Part of a small language model's weights: 10044 steps.
Each number is 128 + 24 x the weight over the matrix's rms, rounded and kept within 0 to 255. Layers, rows and columns count from 0.

# layer 13 attention value, 128x128, rms 0.13, rows 43-63, columns 0-63
[[135  85  80 145 175 150 124 116 146  63 122 148 122 129 153 113 169 185 117 153 177 132 107 121 134 120 123 148 129 145 136 112 135 155 112 142 147 159 170 137 126  79 130  96 127 165  96 122 177 145 128 139 140 114  86 163  91 128 149 127 117 141 132 150]
 [ 98 140  85 109 157 118 141 162 145 165 113 103  92 129 187 151 105 133 139 147 137 126 123 154 123 104 126 141  97 145 111 147 140 182 115 156 199 118 116 133 121  93 104 111 133 156 139 169 155 129 116 132  92 101 103 165 120 143 167 123 128 193 121 136]
 [145 169 116 135 110 161  91 107 123 126 156 138 122 135 136 112 115 135 148 133 124 124 123 117 130 119 197  97 137 112  89 149 123 109 129  98 184 145 132  71 139  93 100 160 146 128 161 129 103 135 122  98 113 121 147 155 164 123 166 101 135 126 132 132]
 [167 140 125 160 159  94 111 138 109 167 117 143 118 126 152 116 121  84 134  89 100 143 169 147 146  93 133 103 125 153 138 145 123 114 130  82 178 119  78 103 147  86 134 111 125 153 129 151 123 138 106 145 119 146 148 109 135 112 114  85 135 135 135 140]
 [153 142 160 158 105 106 107 182 106 122 142 121 151 104 153 121 187 104 103  74 132 133  88 135 111 103 154 122 117 113 129 150 117 121 144  93 101 172 132 163 177 121 102 133 139  92 116 130 126  98 157 130 122 145 119 172 158 161  78 133 153  97 117 115]
 [100  94 171 137 119 152 146  95 102 111 141 109 164 147  99  93 132 108 138 137 130 102 133 118 131 152  98 109 127 161 182 138  95 154 158 146 145 114 111 140 115 127 141 141 157 102 145 136 132 118  99 137 112 138 131 137 106 126 106  88 140 131 121 145]
 [113  89 155 138 120 114 126 165 161 152 108 132 142 119  95 150 126 142 113 135  96 141 116 114 141  94  88 118 124 119 124 135 125 120 127  99 118  87 118 127 106 129 134  70 118 143 159 112  89 165  96 118 158 135 136  84 164 151 129  99 157 143 148 128]
 [121 126 100 127 138 137 154 139 154 149 119 110 121 142 156  84 115  96  89 117 125 143 113 142 151 163 136 138 162 112 135  88 119 124 155 112 146 144 114  94 122 176 142 156  97 173 103 147 112 128 119 130 134 103  91 134 133 118 126 124 135 128 122  77]
 [106 108  90 126 110  96 100 108 133 128 163 120 141 102 148 124 136 119  68 114 131 132 117 156  95 105 120 125 139 147  99 118 151  94 104 125 160 156 145 145 153 118 169 158 165 163 117 145 115 149 116 110  73 110  96 152 108 119 119  90 153 131 142 104]
 [127 111 123 172 154 154 143 158  72  99  95  42 120 126 100  96 134 108 129  89 156 143 152 117 100  69 114 125 124 133 112 127 141 156 149 122 132 142 119 116 127 124 113 135 109 147 155 185 126 166 123 153 104 148 126 173 138 134 113 131 130 102  93 142]
 [128 107 121 159 101 176  64 139 135 110 129 145 132 140 100 125 122 145 116 135 139 116 141 135 154 151  93  92 116 160  98 122 103 133 183 125 175 134 145 110 150  84 139 144 107 149 145 115  83 118 130 102 150 169  82 158 152 125 155 148 147  93 120 113]
 [118 132 126 115 158 143 127 132 123 127 127 110 125 159 178 193  80 139 132 153 119 138 115 134 184  98 144 160 135 142 114 111 140 152  98 125 126  98  89 145 123 118 140  96 103 136 144 153 114 140 124 172 110 118  80 143 116  98 117 121 143 112 129 114]
 [140 102 151 155 160 159  97  88 138 122 127 110 138 133 111 135 111 128 133 143  98 131  91 128 121 134 125 153 101 144 128 130 153 156 164 137 137  72 119 141 129 129 123 125 157 139 123  92 138 171 135 116  95 155 122 137 155 137 112 121 133 102 129 132]
 [173 128  98 118 147 129 134 113  94 159 146 145 114  85 136 119 152 136 138 144 100 144 125 101 114  76 172 143 137 118  75 115 168 130 100 167 106 132 152  83 144 143 120  96 140 127 117 115 118  98 102 124 139 135 126 116 152 103 126  97 130 123 145 173]
 [104 114 136 108 142  83 126  97 128 130 119  64 162 148 135 132 110 132  95 137  93 172 133 128 143 173  85 110 116 129 107 146 118 137 126 131 113 154 148 123 156 107 111 161 123 140 141 120 129 131 140 126 147  91 155 139 111 138  94 122 139 168 141 125]
 [173 129  98 153 189 118 165  96 143  71 140 108 118 110 103 161 137 102 127 160  85 139 124  87 116 102 129 118 152 145 102 121 152 163 112 142 144 147 152 139 156 179 110 120 120 137 129 170 124 109 107 181 158 168 154 142 118 112 112 113 122  98 139  96]
 [130 101 133 187 139 136 122 152 113 128 132 124 137 109 106 153 108 125 127 115 139 102 124 116 103 174 181  88 135 135 119 119 178 125 153 133 123 136 154 120 146 144  74 109 134 155 121 161 147 103 125 131 108 114 104 151 165 153 144 122 130  96 113 167]
 [166 166  77 178 139 129 118 102 131 148 125 134 103 143 150 122  85 121 100 177 203  91  99 111 103 110 128  98 148 112 132 136 109 112 102 204 113 102 136 127 109 142 127 111  86 127 115 114 108 105  93 132 123  86  85 136 162 168 129 135 146 155 136 147]
 [151 117 127 132 150 157 123  72 174 141 163 116 132 115 184 100 154 152 146 163 113 144 171 132 145 114 117 129 114 120 110 139 141 155 134  41 115 153 140  93 100 131 146 141 111  87 156 147 104 178 141 109 123 149 175 125  96 134 105 125 158 125 162 120]
 [145 159  78 123  96 161  59 112 167 141 126 180 126 180 122 114  82 144  92 143 120 130 138 120 134 163 108 141 100 140 150 106 154  86 111 137 118  93 136 126  93  92 183  89 148 158 124 140 111 107 159 143  95 126 135 108 159 128 129 145  87 119 151 126]
 [116 113 167 127 107 115 149 135 107 122 120 129 106 121 163 135 129 125 126 115 104 112 129 179 149 124  92 116 167 130 105 145 144 104 161 119 137 145 117 119 125 134 123 117 121  99  94 151  98 156 126 153 169 103 152 140 113 119 145 141 146 126 104 159]]
# layer 13 attention output (transposed), 128x128, rms 0.402, rows 43-63, columns 0-63
[[116 121 129 116  95 148  93 174 132 145 131 121 121 159 113 109 113 112 140 142 112 154 119 106 125 161 120 111 122  83 123 135 121 129 148 155 104 123  86  99 152 145  88 119 130 107 120  85 136  83 123 123 119 155 160 100 176 128 108 135 157 118 108  84]
 [132 128 132 129 130 169  97 170 148 124 172 102 105 181 126 126 123 112 127 126 115 152 151 115 155 135 131 168 138 166 116 100 142 119 112 162 109 149  71 103 138 147 164 143 141 106 166 115 129 105 122 152 158 152 129 141 173 128 143 119 126 104  93 138]
 [142 108 156 131 116 119 132 175 104 143 134 137 152 140 106 113 133  95 175 136 149 101 120 135 135 131 133 101 142 121 164 145 139 129 201 120 117 117 150 125  61 105 141  91 121 190 129 132  72 116 173 170 114 148 143 143 119  83 139 129 129 132 162 118]
 [133 153 124 137 123 113 134 143 142 140 125 143 137  95 116 140 104 128 130 159 154  98  97 138 143 138  99 153 164 115 139 152 149 135 129 112 130 143 109 165 115 165 101 120 135 169 113 159 151 140 148  76 116 125  75  91 135  94 102 120 116 151 123 101]
 [ 88 131 161 133 142  85 132  94 130 107  94 160 117 119 110 159 121 147 130 151 141  50 169 114 118 126 119 130 109 169 128  95 134  79 141 156 154  97 142 143 133 122 107 133 125 128 132 130 105  86 110 137 161 141 135  81 125 101  85 142 157 158 121 133]
 [144 108 107 113  83 103 164 105 127 114  94 116 123 124 107 139 165 128 117 101 151 161 101 126 118 111 153 113 118 124 130 160 180  86 102 129 115 147 170 151 155 117  90 129 147 110 136 177 126  92 112 140 119 138 121  95 154 136 143 140 109 125  76 107]
 [146 155 134 111  89 116 117 132 123 104  88 133 152 152 151 162 117 129 138 145 144 130 113 115 150 145 130 167 157 127 181 131 107 120 134 141  63 115 149 154 160  92 135 128 140 131 141 161 128  89 166 102 153 113 116 112  69 118 119 124 105 147  85 132]
 [161 133 148 160 152  95  94 124 101 130  98 183 138 163 107 129 163 126  97 117 133 146 101 119 137 138 130 147 137 145 135 140 154 102 105 116  97 106  94 136 134 126  70 114 141 100  98 107 159 174 151 132 159 124 155 129  88 127 112 130 123 158  85 109]
 [147 154 118 137 129 120 122 139 119 121  96 162 104 152 102 136 119 157 111 139 120 125 108 142 157 127 103 111 116 157 136 130 108 147 131 112 129 170 132 114 105 134 108 114 118  93 105  99 143  97 129 111 163 175  98 132 140 143 134 141 145 108 143 124]
 [116 138 132 122 136 124 157 119 132 120 155 202 145 136 150 107 167 153 108 121 123  78 116 131 165 146 170 133 127 143 125 158 184 117 119 173 147 121 136 153 144 156 119 164 124 108 101 120 146 105 100  84 184 136 133  82 144 138 140 135 157 158 115 100]
 [ 91 120 154 110 135 150 125 183  88  80 101 163 129 100 125 134 110 109 149 120 161  90  90 103 159 147 175 100 129  99 163 127 118  99 180 152 101 111 179 143  89 101  78 120 131 145 118 134 137 113 139 155 133 137 135 109 123 153 145 124 150 149 132  92]
 [146 160 142 114 147 141  87 146 140 130 173 118 104 149 107 118 100 133 128 111 119  90 136  94 119 160  80 107 107 149 168 125 120 164 146  96 124 124  99 106 134  97 122 106 138 108 112 123 182 167 176 109 119 140 117 115 177 147 136 142 155 160 143 132]
 [141 145 147 132 137 114 145 114 112 131 139  83 140 137 150 134  64 139 137  91 131 113 121  77 151 132 118 134  98 128 176 102 134 128  87 129 131 159  92 106 145 130 144 104 118 110 105 152 120 131 152 123 126 124 125 121 119 134 132 157 130 109 130  81]
 [155  99 136 141 115 136 180 153 116 161 167 120 107 164 178 178 114 123 156 145 134 178 126 121 100 168 116 131 153 122 117  84  98 155 116 131 150  81  84 128 111 122 182 170 107 157  91 106 134 128 130 114 126 129 142 153 141 116 113 112 139 164 165 164]
 [119 140 134 154 120 117  84 147 128 100 113 189 123 122 112  99 120 124 109 110 132 108 112 148 126 110 163 136 128 153 139 142 150 119 119  89 141 184 133 116 129 169 112  98 164  86 114 154 138 121  85 145 100 146 104  85 144 107 129 146  80 100 127 124]
 [115 178 127 132 117 121 105 137  70 172 118 140 182 154 124 153 104 174 151 105 118 139 124 152 116 183 162 179 145 133 135  76 142 127 110 143 157 146  94 102 133 169 136 117 144  86  64 112 125 122  97  93 149  89  98 108 170 125  92 134 160 131 131 147]
 [119 174 140 150 142  64 140 162 110 154 119 181 178 100 130  92 106 164 133 183 151 173  96 130 142 124 139 108 141 148 166 103 125 123 146 130 133 147  98 152 131 159 142 105 136 140  88 108 109 124 134 127 144  99 133 102 164  91  86  98 103 145 130  71]
 [171 127 191 137 156 157 110 158 138 137 192 124  62 172  94 101 154 124  92  99 118 146 129 149 126 138 121 123 136 120 111 103 114 136 169 108 139 115  84 149 113 157 129 173 113 168  94 104 147 102 153 132 130 118 149 178 192 123 173 125 125 140 163 132]
 [166  99 151 103 105 133 118  86 128  97 146 114 144 135 110 146 125 114 115  50 172 149 139 122 138 134  84 185  88 139 135 123 139 128  86 120 186 155  85 131 137 127 152 103 114 172 118 115 154 124 185  94 109 140  57  99 123 122 107  66 141 167 104 167]
 [144 127 142 129 147 104 115 111 139 162 119  82 112 116 101 112 128 106  87 123 143 120 146 125 160 145  89  83 158  75 154 116  61 163 145  99  81  77 165 154 123 102 110 122 144 177 154 148 113 125 159 150 114 115 125 159  81 124 169  91 158 142 159 103]
 [120 153 101 147  98 147 114 166 100  98 125 158 135 170 114 119 136 133 126 144  95 175 151 112 137 119 147 140 171 120 127 150 126 152  94 137  81 140 109 138 117 148  99 133 126  98 152 120 139 136 112 119  83 125 135  69 137 106 118 156 102 145 153 134]]
# layer 13 attention query, 128x128, rms 0.119, rows 64-95, columns 0-63
[[134 144 130 124 138 134 107 136 119 111 136 117 122 126 130 126 130 138 118  98 144 131 137 156 127 128 140 133 130 133 123 129 152 141 128 128 128 134 145 123 134 139 125 128 115 132 109 120 120 123 137 137 102 113 106 127 135 129 128 119 117 121 131 143]
 [130 132 108 148 155 134 149 122 153 117 152 110 124 117 146 115 114  93 121 174 121 122 127  95 146 108 112 139 148 143 141 180 109 144 123 148 103 114 111 119 105 107 142 152 108 141 126 127 115 103 144 118 149 147 128 129 104 114 130 158 115 129 128 105]
 [ 60 141  81 126 158 100 106 130 108 184 149 154 139 101  94 117  95 127 134 152  75 158  87 133 118  50 131 107 120 102  79 182  96 189 113  92 123 104  51 165  23 109 155 218  62 166 172  95 172  90  77  73 138 132  98 158  93 159 154 132 116 149 119  87]
 [173  95 152 127 112 114 122 144 132 106 138  98 135 135 136 147 156 155 112 122 132 164 170 116 112 148 105 111 120 117 142 102 115  90 112 140 132 139 148 115 198 155 142  75 132 117 128 131  79 145 158 162 107 156 131  95 164 114 139 117 136 111 132 138]
 [114 158 129 140 113 137 137 123 105 134 105 132 120 121 131 126 149 116 118 125 133 127 123 132 128 113 105 130 149 123 119 146 121 115 127 138 120 124 113 137 139 119 125 144  90 153 109 134 154 158 137 103 147 133 123 132 157 135 122 117 122 129 151 143]
 [118 122 154 169  77 140 189 156 141 136 145 150 128 132 141 122  83 162 107  97 136  89 100 121 150 152 166 128 144 123 125 149 125 155 124 134 137 115 105 116  78  56 132 193 139 166 124  99 153  76 126 153 172  83 160 136  88 113 147 119 157 118 140 110]
 [122 113 132 143 118 147 149 131 141 116 136 120 142 125 119 126 115 137 114 126 149 114 116 131 137 125 147 122 137 134 133 137 107 152 104 147 132 134 131 111 128 108 123 138 132 138 132 123 116 117 149 130 118 136 142 123 131 122 125 114 149 108 157 108]
 [101  99 127 103 158 114 145 118 142 138 144 140 159 135 102 114 118 138 136 121  99 165 120 154 143  65 143  94 128 109 126 153 112 174  73  97 139 106  85 172  73 139 162 201  93 137 168 100 148  84 125  90 130 114 100 191 100 125 172 126 110 129 141 107]
 [133 140 142 134  85 110 145 118 120 133 136 138 125 147 110 123 102 118  88  80 123 161 112 110  99 108 150 143 123 115 112 126 119 115 108 123 148 120 131 140  74  99 103 180 164 151 136 113 134 131 129 146 116 122 139 151 155 121 177 111 134 122 177 105]
 [134 119  86 148 102 136 160 133 130 127 115 117 142 108 153 130 109 136 127 106 135 165  94  92 132 135 106 131 156 158 135 139  91  99 164 150 131 139 163 112 170 147 150 134 106 122 158 111 114 104 148 150 103 128 112 105 134 114 132 180 146 125  91 140]
 [100 125 116 169 152 157  96 138 109 120 137 134 122  98 136 111 128 108 134 153 104 143 134 128 144  96 137  92 107 134 165 121 120 108  75 120 108 147 124 118 138 151  94 158 146 122  84 153 150 147  90 100 131 125 144  90 148 164 178 108 126 116 135 115]
 [ 93 111 111 120 120 167 127 168 128 104 135 119 106 115 164 157 132 146 153 163 133  76 123 106 137 130 142 129  67 121 133 126 146 143 148 136 140 102 104 156 120 146 119 145 105 151 162 127  94 101 137 138 133 106 108 135  85  95 124 118 106 105 134 121]
 [110 126 148 133 141 115 138  84 130  97 104 148 100 163 145 112 119 139 144  72 129 131 150 135 117 132 137 133 116  85 122 120 181  82 107 116 140 126 154 121 145 122 121 118 177 142 141 141 121 128 106 132 132 103 122 104 136 130 101  92 191 135 100 106]
 [133 135 127 146 125 129 117 102 138 118 164 127 125 119 121 172  86  74 104 152 144 120 120 144 144  97 137 123 128 184 130 169 139 142  80 163 121 162 115 104 134 144 105 149 123 156 110 125 125 102 165  73 149 133 182 125 134 120 152 151 119 101 138 119]
 [120 125 113 138 119 159 123 127 157 117 155 100 120 126 164 179 118  94 182 124  95  81 161 112 135 114 135 169 175  60 135 124 115  93  75 132 106 129 110 109 130 105 131 175 104 140 122 153 124 128 123 142 147 143  93 130 131 138 119 159 121 123 105 136]
 [132 134 105 109 120 152  75 122 100 142 140 122 129 109 142 133  98 104 150 123 134 123 149 123 128  99 127  98 133 112 134  97 120 135  94 122 166  96 171 150 142 172  93 127 119 110 150 121 152 162 147 109 113 121 128 165 143 164 115 135 128 120 121 147]
 [101 105 133 139 126 184 128 113 147 134  98  90 164 156 106 124 125 114 123 128 124  92 148 135 134 102 129 132 136 135 128 147 117 109 104 136 122 157 152 121 148  92 111 119 137 138 156 157 160 129 102  89 113 155 149 123 116 139 136  89 154 147 200 126]
 [121 138 110 107 125 148 117 118  99 134 116 114 127 118 133  92 108 158  99 110 114 104 175  97 124 139 114 162 138  94 124 167 122 159 104 129 112 141 128 130 129 122 166 127 156 113 144 115 127 175 136 131 125 144 141 121 128 122 144 175 143 131 130 126]
 [142 128 152 120 134 136 132 149 116  99 155 106  93 119 137 104 107 133 146 115 113 144 128 124 118 163 115 147  99 125 124 141 158 112 148 139 167  91 141 103 139 138 138  76 137 127 103 120 142  95 145 176 100 115 129 152 147 137 134 154 214 131 128 135]
 [125 135 110 154 150 120 101  80 120 123 130 142 124 126  95 113 141 100 147 111 120 158 134 119 110 142 105 137 175 106 122 130 147 134 137 112 122 126 131 156 156 166 172 139 129 146  93 123 131 156  69  96  82 148 111  92 151 130 117  98  80 126 146 133]
 [118 109 132 105 138  97 154  93 133 136  98 121 133 125 112 132 166 137 143 162 140 159 150 107 119  93 134 145  80 143 141 102 121 106 118 139 120 123 166 100 116 128 136 125 112 120 146 142 135  92 125 141 114 131 129 102 132 146 105 159 113 103 121 147]
 [122 104 145 102 122 109 152 114 105 147 102 112 161 120 120 140 149 122 133 119 141  94 105 149 168 126 102 147 124 161 150 140 150 131 102 113 116 143 143 142 117 140 112 110 142 136 159 146 139 109 138 135 112 145  82 145 129 171 123 120 124 132 124 136]
 [136  98 117 137 100 132 148 102 125  86 136 145  99 132 130 147 179 110 125 113 132 178 136  91 157 137 128 154  81 155 113 108 116 106 153 152 111 111  88 149 160 116 111 114 174 131 120 145 109 153  97 137 153 134 136 104 128 143 143 136 122 139 131 156]
 [125 134 119 175 112 140 136 108 121 125  92 134 121 142 114  76 129 131 101  85 130  94 101 128 131  97 135 136 162 122 127 164 100 168  70 139 122 145 114 140 131  82 100 181 141 147 124 128 131 107 139 120 126 142 131 134 125 139  79 136 128 131 185 121]
 [ 94  89 110 128 134 146 140 148 123 161 129 155 136 114 132 144 119 147 149 112 162 160 117 158 157 141 110 123 143 122 158 131 137 112 119 126  99 137 166 146 106 108 134 108 178 112 152 134 162 107 109 156 115 135 141 174 118 125 110 120 171 128 117  87]
 [132 131 122 149 167 156 113 142 123 137 114  75 128 166 131 156 129  67 149 119 130 161 140 121 111 123 113 148 140 106 149 107 127 124 125 113 120 145 129 121 150 155 128  90 131 102 117 123 130 156 119 104 139 190  97 146 149 137 119 120  92 157 132 144]
 [110 114 105 111 119  85 159 157 139 120 150 123  90 142 123 169 169 153 137 149  87 157 164  67 114 156  84 141 132 100 107 106 104 105 128  88 150  95 125 141 129 133 123 158 106 124 154 116 123 113 121 140 151 103 119 143 135 102 126 126 131 113 100 160]
 [ 94 121 156  98 122 156 136 165 105 149 135 143 102 139 136 151  94 121 131 120 106 160 165 144 107 108 107 142 124 131 127 107 152 118 138 100 132 123 155 133 142 129 118 113 113 126 131 109 138 150  79 143 116 133 150 110 150 124  86 123 147 145 127 137]
 [181 158 127 159 114 140 100 109 132 143 123 128 138 117 128 163 130 148 110 138 146  96 128 143 151 163  86 106 135 117 153 125 147 122 111 117 122 130 166 128 111 146 139 159 147 139 127 128 123  90 134 122  85  91 152 141  96 108  98 117 112 149  94 145]
 [115 154 153 146 135 120  89 101 118 148 144 156 153  93 116 106 136 131 145 112 136  87  75 151 145 121 128 141 108 113 130 113 131 153 149 128 116 128 114 131 133 133 141 147 117 118 107 124 126 133 152 116 152 135 145 139 132 118  98 120 151 137 133 137]
 [133 135 147 105 150 176 132 114 138 127 144  90  85 108 126  93 128 112 104 153 122 110 157 122 134  93 111 150 141 118 126 156 132 105 150 118 119 118 117 136 126 146 110  89 140 112 138 135  99 107 132 145 112 111 119 130 116 133 119 122 142 151 161  78]
 [119  93  83 173 172 149 167 118 103  87 141 150 147 132 117 150 108 150 120 120 114  90 154 131  84 133 120 121  82 161 118 136  91 135 147 154 115 140 130 138 144 117 126 158 106  88 115 127  95 133 129 120 102 155 152 135 173 150 149 127 156 149 169 131]]
# layer 13 attention key, 128x128, rms 0.127, rows 64-94, columns 0-63
[[117 138 144 132 119 135 145 150 131 141 133 128 119 137 141 110 134 141 128 127 135 123 137 123 149 142 116 137 164 149 119 113 134 117 134 136 126 131 139 132 124 127 148 119 124 132 129 129 110 116 130 135  91 122 108 146 137 127 105 114 119 133 143 127]
 [124 124 133 141  85 100 161 124 141 130 121 158 100 139 117  84 142 117  96 116 130 125  92 149 169  93 137 114 130 146 116 111 151 114 142 107 124 139 133 107  85 112  82 101 145 130 160  99 186 121 145 142 162 142 117 163 146 128 149 116 125 125 143 115]
 [149 125 152 139 120 100 169  92 168 142 176 190 107 132 115 129 169 200  90  46 137  70 137 163 166 106 159  20 151 144 100 132 153 167  68 137 149 152 116 150  64  68  98 111 190 120 154  94 138  77 121 146 164  91 144 152  89 125 157 164 164  77 156 111]
 [103 118 130 110 125  93 169  65 206 127 160 119  89 140 146 119 113 214  97  62 117 214 108 150 173 100 145  24 189  98 162 222 143 147  69 100 128  88 102 199  90  85 124 137 223 168 177  13  85  82 156 113 156 147  99 175  76 128 231 142 147 111 127 103]
 [139 132 136 140 132 149 134 122 137 133 143 120 148 138 134  94 138 110 115 128 116  99 141 117 117 138 125 127 133 131 118 139 152 147 158 129 147 113 119 126 126 124 129 120 116 128 137 119 105  97 132 152 117 119 127 125 121 120 126 107 155 144 126 115]
 [113 132 127 146 121 124 123 115 142 119 124 129 107 172 131 125 146 137 124 143 142 146 106 111 167 135 117 120 140 138 113 137 119 124 161 144 139 114 149 137 126 128 112 132 159 138 143 116 115 120 161 127 142 130 135 151 116 128 158 106 124  91 116 117]
 [ 69  94  84 107 150 134   6 255  98 147 116  88 194  75 194 202  73  36 165 221 106 203 234 108  56 190  54 159  90 159 145 101 152  13 216 193 142 128  94 155 187 172 166 101  20 108  26 189 131 171  52 108  73 175 152  18 159 159  37 113 109 177  10 178]
 [136 122  84 141 134 131 178 106 100 115 103  94 106 136 127 133  79 187 150 129 113 139 134 146 123 100 152 120 137  83 168 137 113 120 127  96 103 145 109 144 143 147 122 159 155 160 184 118  94 119 157  92 136 102 109 157 125 119 151  93 111 141 176 142]
 [132 131 149 157 113 131 151 157 144 120 127 115 134 147 120  91 143 108 104 121 166 140  96  66 130 161 126 148 167 158 127 164 114 140 129 138 111  80 108 176 101 130 130 146 129 122 116  97 181 171 156 138 115 128 133 124 145 108 138 133 127 132 129 130]
 [133 137 148 103 139 134 147 130 124 120 123 109 135 115 124 136  81 118 142 163 115 135 120 122  98 151 147 110 126 142 119 135 115 105 151 157 116 137 136 104 146  95 181 106 133 158 111 127 111 130  98 121  91 126 115 132 135 147 103 123 146 120 149 142]
 [104 130  99 145 151 155 108 170 145 105 125 117 123 147 108 108 149 133 123 104 130 157 157 133 148  76 178 146 129 139 177 130 105  88 109 136 136 110 146  95 139 126 113 129 142  97 129 173 150 116 110 118 122 137 173  97 113 141 164 136 105  84 142 123]
 [176  73 163  92 137 137 149 111 161 126 142 130 121 126 132 142 125 126 160 111 115  96 120 158 125 115 121 151  77 119 111 111 149 137 158 153 116 150 154 123 102 137 133  88 153 169 161  82 167 108 135 118 162 120 102 149 134 105 180 102 113 145 124 136]
 [107 134 112 127 141 160 149 124 104  96 116 129 130 110 141 103  98 132 147  86 141 131 154 135 137 109 117 132 149 110 154 132 130 104  76 130 115 136 145 138 117 114 122 120 134 163 106 127 127 145 102 181 141 191 129 140 143 125 143 128 126 137 130  84]
 [144 164 115 117  92 126 109  83 126 127 132 144 138 115 119 122 171  76 126  99 122 146 134 150  94 103 158 124 111 160 151  79 136 146 120 125 117 126 163 141 128 131 118 147 117 101  94 116 166 140 137 160 137 158 150 104 147 101 125 137 104 151 192 147]
 [136 131 143 119 155 118 115 126 112 116 144 132 140 160 137 101 113 125 113 118 139 110 140 152 124  78 142 161 156 114 162 146 107 144  86 144 128 134 120 119 119 140 134 103  94 113 102 156 116 105 114 104 116 138 114 180 122 124 139 147  85 115 162 136]
 [110 143 126 122 127 123  84 117 147 187 144 101 123 115 125 154 165  85 134 144 128 137 144 109 150  97  93 128 131 137 145  83 124 141 111 132 122  94 160 136 132 139 110 108 128 143  84 121 147 145 147 107 116 126 112 119 143 134 156  95 106 117 143 159]
 [141  88 126 107 141 137 139 101 162 115 132 102  95 139 109 129 126  93 127 113 116 115 116 111 122 100 156 144 148 140 120 146 123 161  58 145 109 129 123 106 127 124 143 133 109 130 136 135 142 142 178 118 177 139 109 124 139 136 132 132 122  79 132 100]
 [118 141 107 116 182 108 121 131 123 141  99 137 132 136 122 146  92 160 125 138  96 148 143 131 129 135 105 111 122 156 125 138 139 110 125 118 108 146  75 131 160 113 140 125 125 116 105 145 123 135 108 120  88 129 128 136 149 150 120 151 146 138 157 105]
 [ 99 144 142 124 120 118 115 142 165  88 115 111 131 158 137 130 107 134 136 146 119 129 197 121 122 161 117 157  95 142 112 114 143  92 130 124 136 126 115 125 124 118 124 112 129 122 130 134 120 125 114 122  86 151 129 127 175 122  86 129 159 177 115 146]
 [119 116 133 160 128 157 104 116 138 119 144  93 133 123 127 143 158 101 153 125 132 146 133 131 128 124 168 136 117 124 162 139 105 137 138 131 155 100 154 144 109 150 119 131 125 152 145  96  92 100 121 142 103 141 155 117 124 113 122  97 133 137 149 127]
 [132 105 111 132 133  99 148 127 113 127 118 121 108 102 143 105 124 115 125 154 115  85 128 142 133 122 145 140 107 126 145 167 137  77 147 126  92 151 127 125 136 137  92 148 118 110 103 137 122  74 133 108 147 120 128 153  80 123 164 161 178 113 134 120]
 [108 153 121 111 125 131  72 122 104 130 114  80 153 137 117 127 136 131 149 139 155 140 116 164 168 115  88 119 124 122 125 148 130 124 127 143 147 143 117 118 128 169 142  67 122 124 107 137 127 137 122 129 118 196  93 125 124 145 158 140 153 122  69 117]
 [109 102 105 155 128 151 103 154 101  89 123 122 129 109  86 151 124 142 160  83 123 171 139 132  83 155 149 125 119 120 126 114 127 139 127 130 152 133 110 127 126 111 110 149 109 118 113 151 140 138 110 142 144 127 162  91 146 149 122 107 142 131 118 165]
 [124 114 198  98  98 164 156 148 121 112 141 124 133 135  98 109 100 123 119 127 150 103  89 133 129  94 141 147 130 133 112 160 116 176  83 147 172 107 133 122 126  96  95 157 123 143 135 140 118 111 118 130 134 155 120 177 108 154 143 139 143 140 170 144]
 [108 115  87 130 141 144 121 130 119  95 113 127 150 128 117 147 114  90 126 107 143 113  71 151 142 114 117 115 120 148 138 130 151  97  88 122 164 158 161 134 112 115 127 140 112 134 148 132 117 137 138 137 127 121 120 177 124 138 111 153 161 139  86 103]
 [124 149  98 147 161 130 113 137 109 127 131 128 112 161 127 114 125  71 134 136 137  75 162 132 125 108 107 128 157  98 132 107 101 140 144 119 140 128 101 111 127 136  97 158 129 116 151 100 139 129 152 105 155 138 138 114 107 138 121  69 120 134 152 117]
 [139 150 143 152 110 202 131 104 104 133 126 155 115 194 148 145 105 143 141  96  75  89 157 113 129 105  99 120 125 120 125 119  87 122 117 123 119 105 111 169 137 148 135 107 112 127 149 146 140 132 134 115 115 125 151 132 124 112 135 137 105 127 150 137]
 [102 134 149 106 126 130  94 149 109 120 117 118 113 152 155 138  83 134 132 148 123 127 143 116 118 109 125 152 112 141 104  95 149 112 151 151 141 115 122 140 153 143 129 114 148 128 120 128 118 189 143 185  84 127 145 124 114 120 125  99 182 127  95 142]
 [147 111 148 147 128 172 135 128 138 140 135 119 146 114 142 169 144 131 148 124 124 133 132 153 180 136 114 150 100 132 135 100 158 141  90 120 144 120 161 148 122 124 143 128 149 113 105 135 116 107 143 132 133 118 108 141 141  80 112  83 106 114 123 112]
 [104 107 136 139 138 118 102 126 165 152 146 158 118 127  75 129 120 132 132 136 144 112 102 172 128 133 141 140 130 121 120 129 142 102 126 120 131 100 127 133 129 115 137 111 159 113 129 132 144 168 117 147 118 137 113 135  95 157 110 125 106 149 112 149]
 [130 171 138 112 148 143 146 126 142 120 151 112 112 134 117 161  82 131 136 120 125 133 124 116  89 126 133 101 114  67 124 156 150 158 117 102 129 128 160 142 130 138  75 139 135 111 122 146 148 123 152 120 103 135 108 156 134 122 149 124 123 105 145  84]]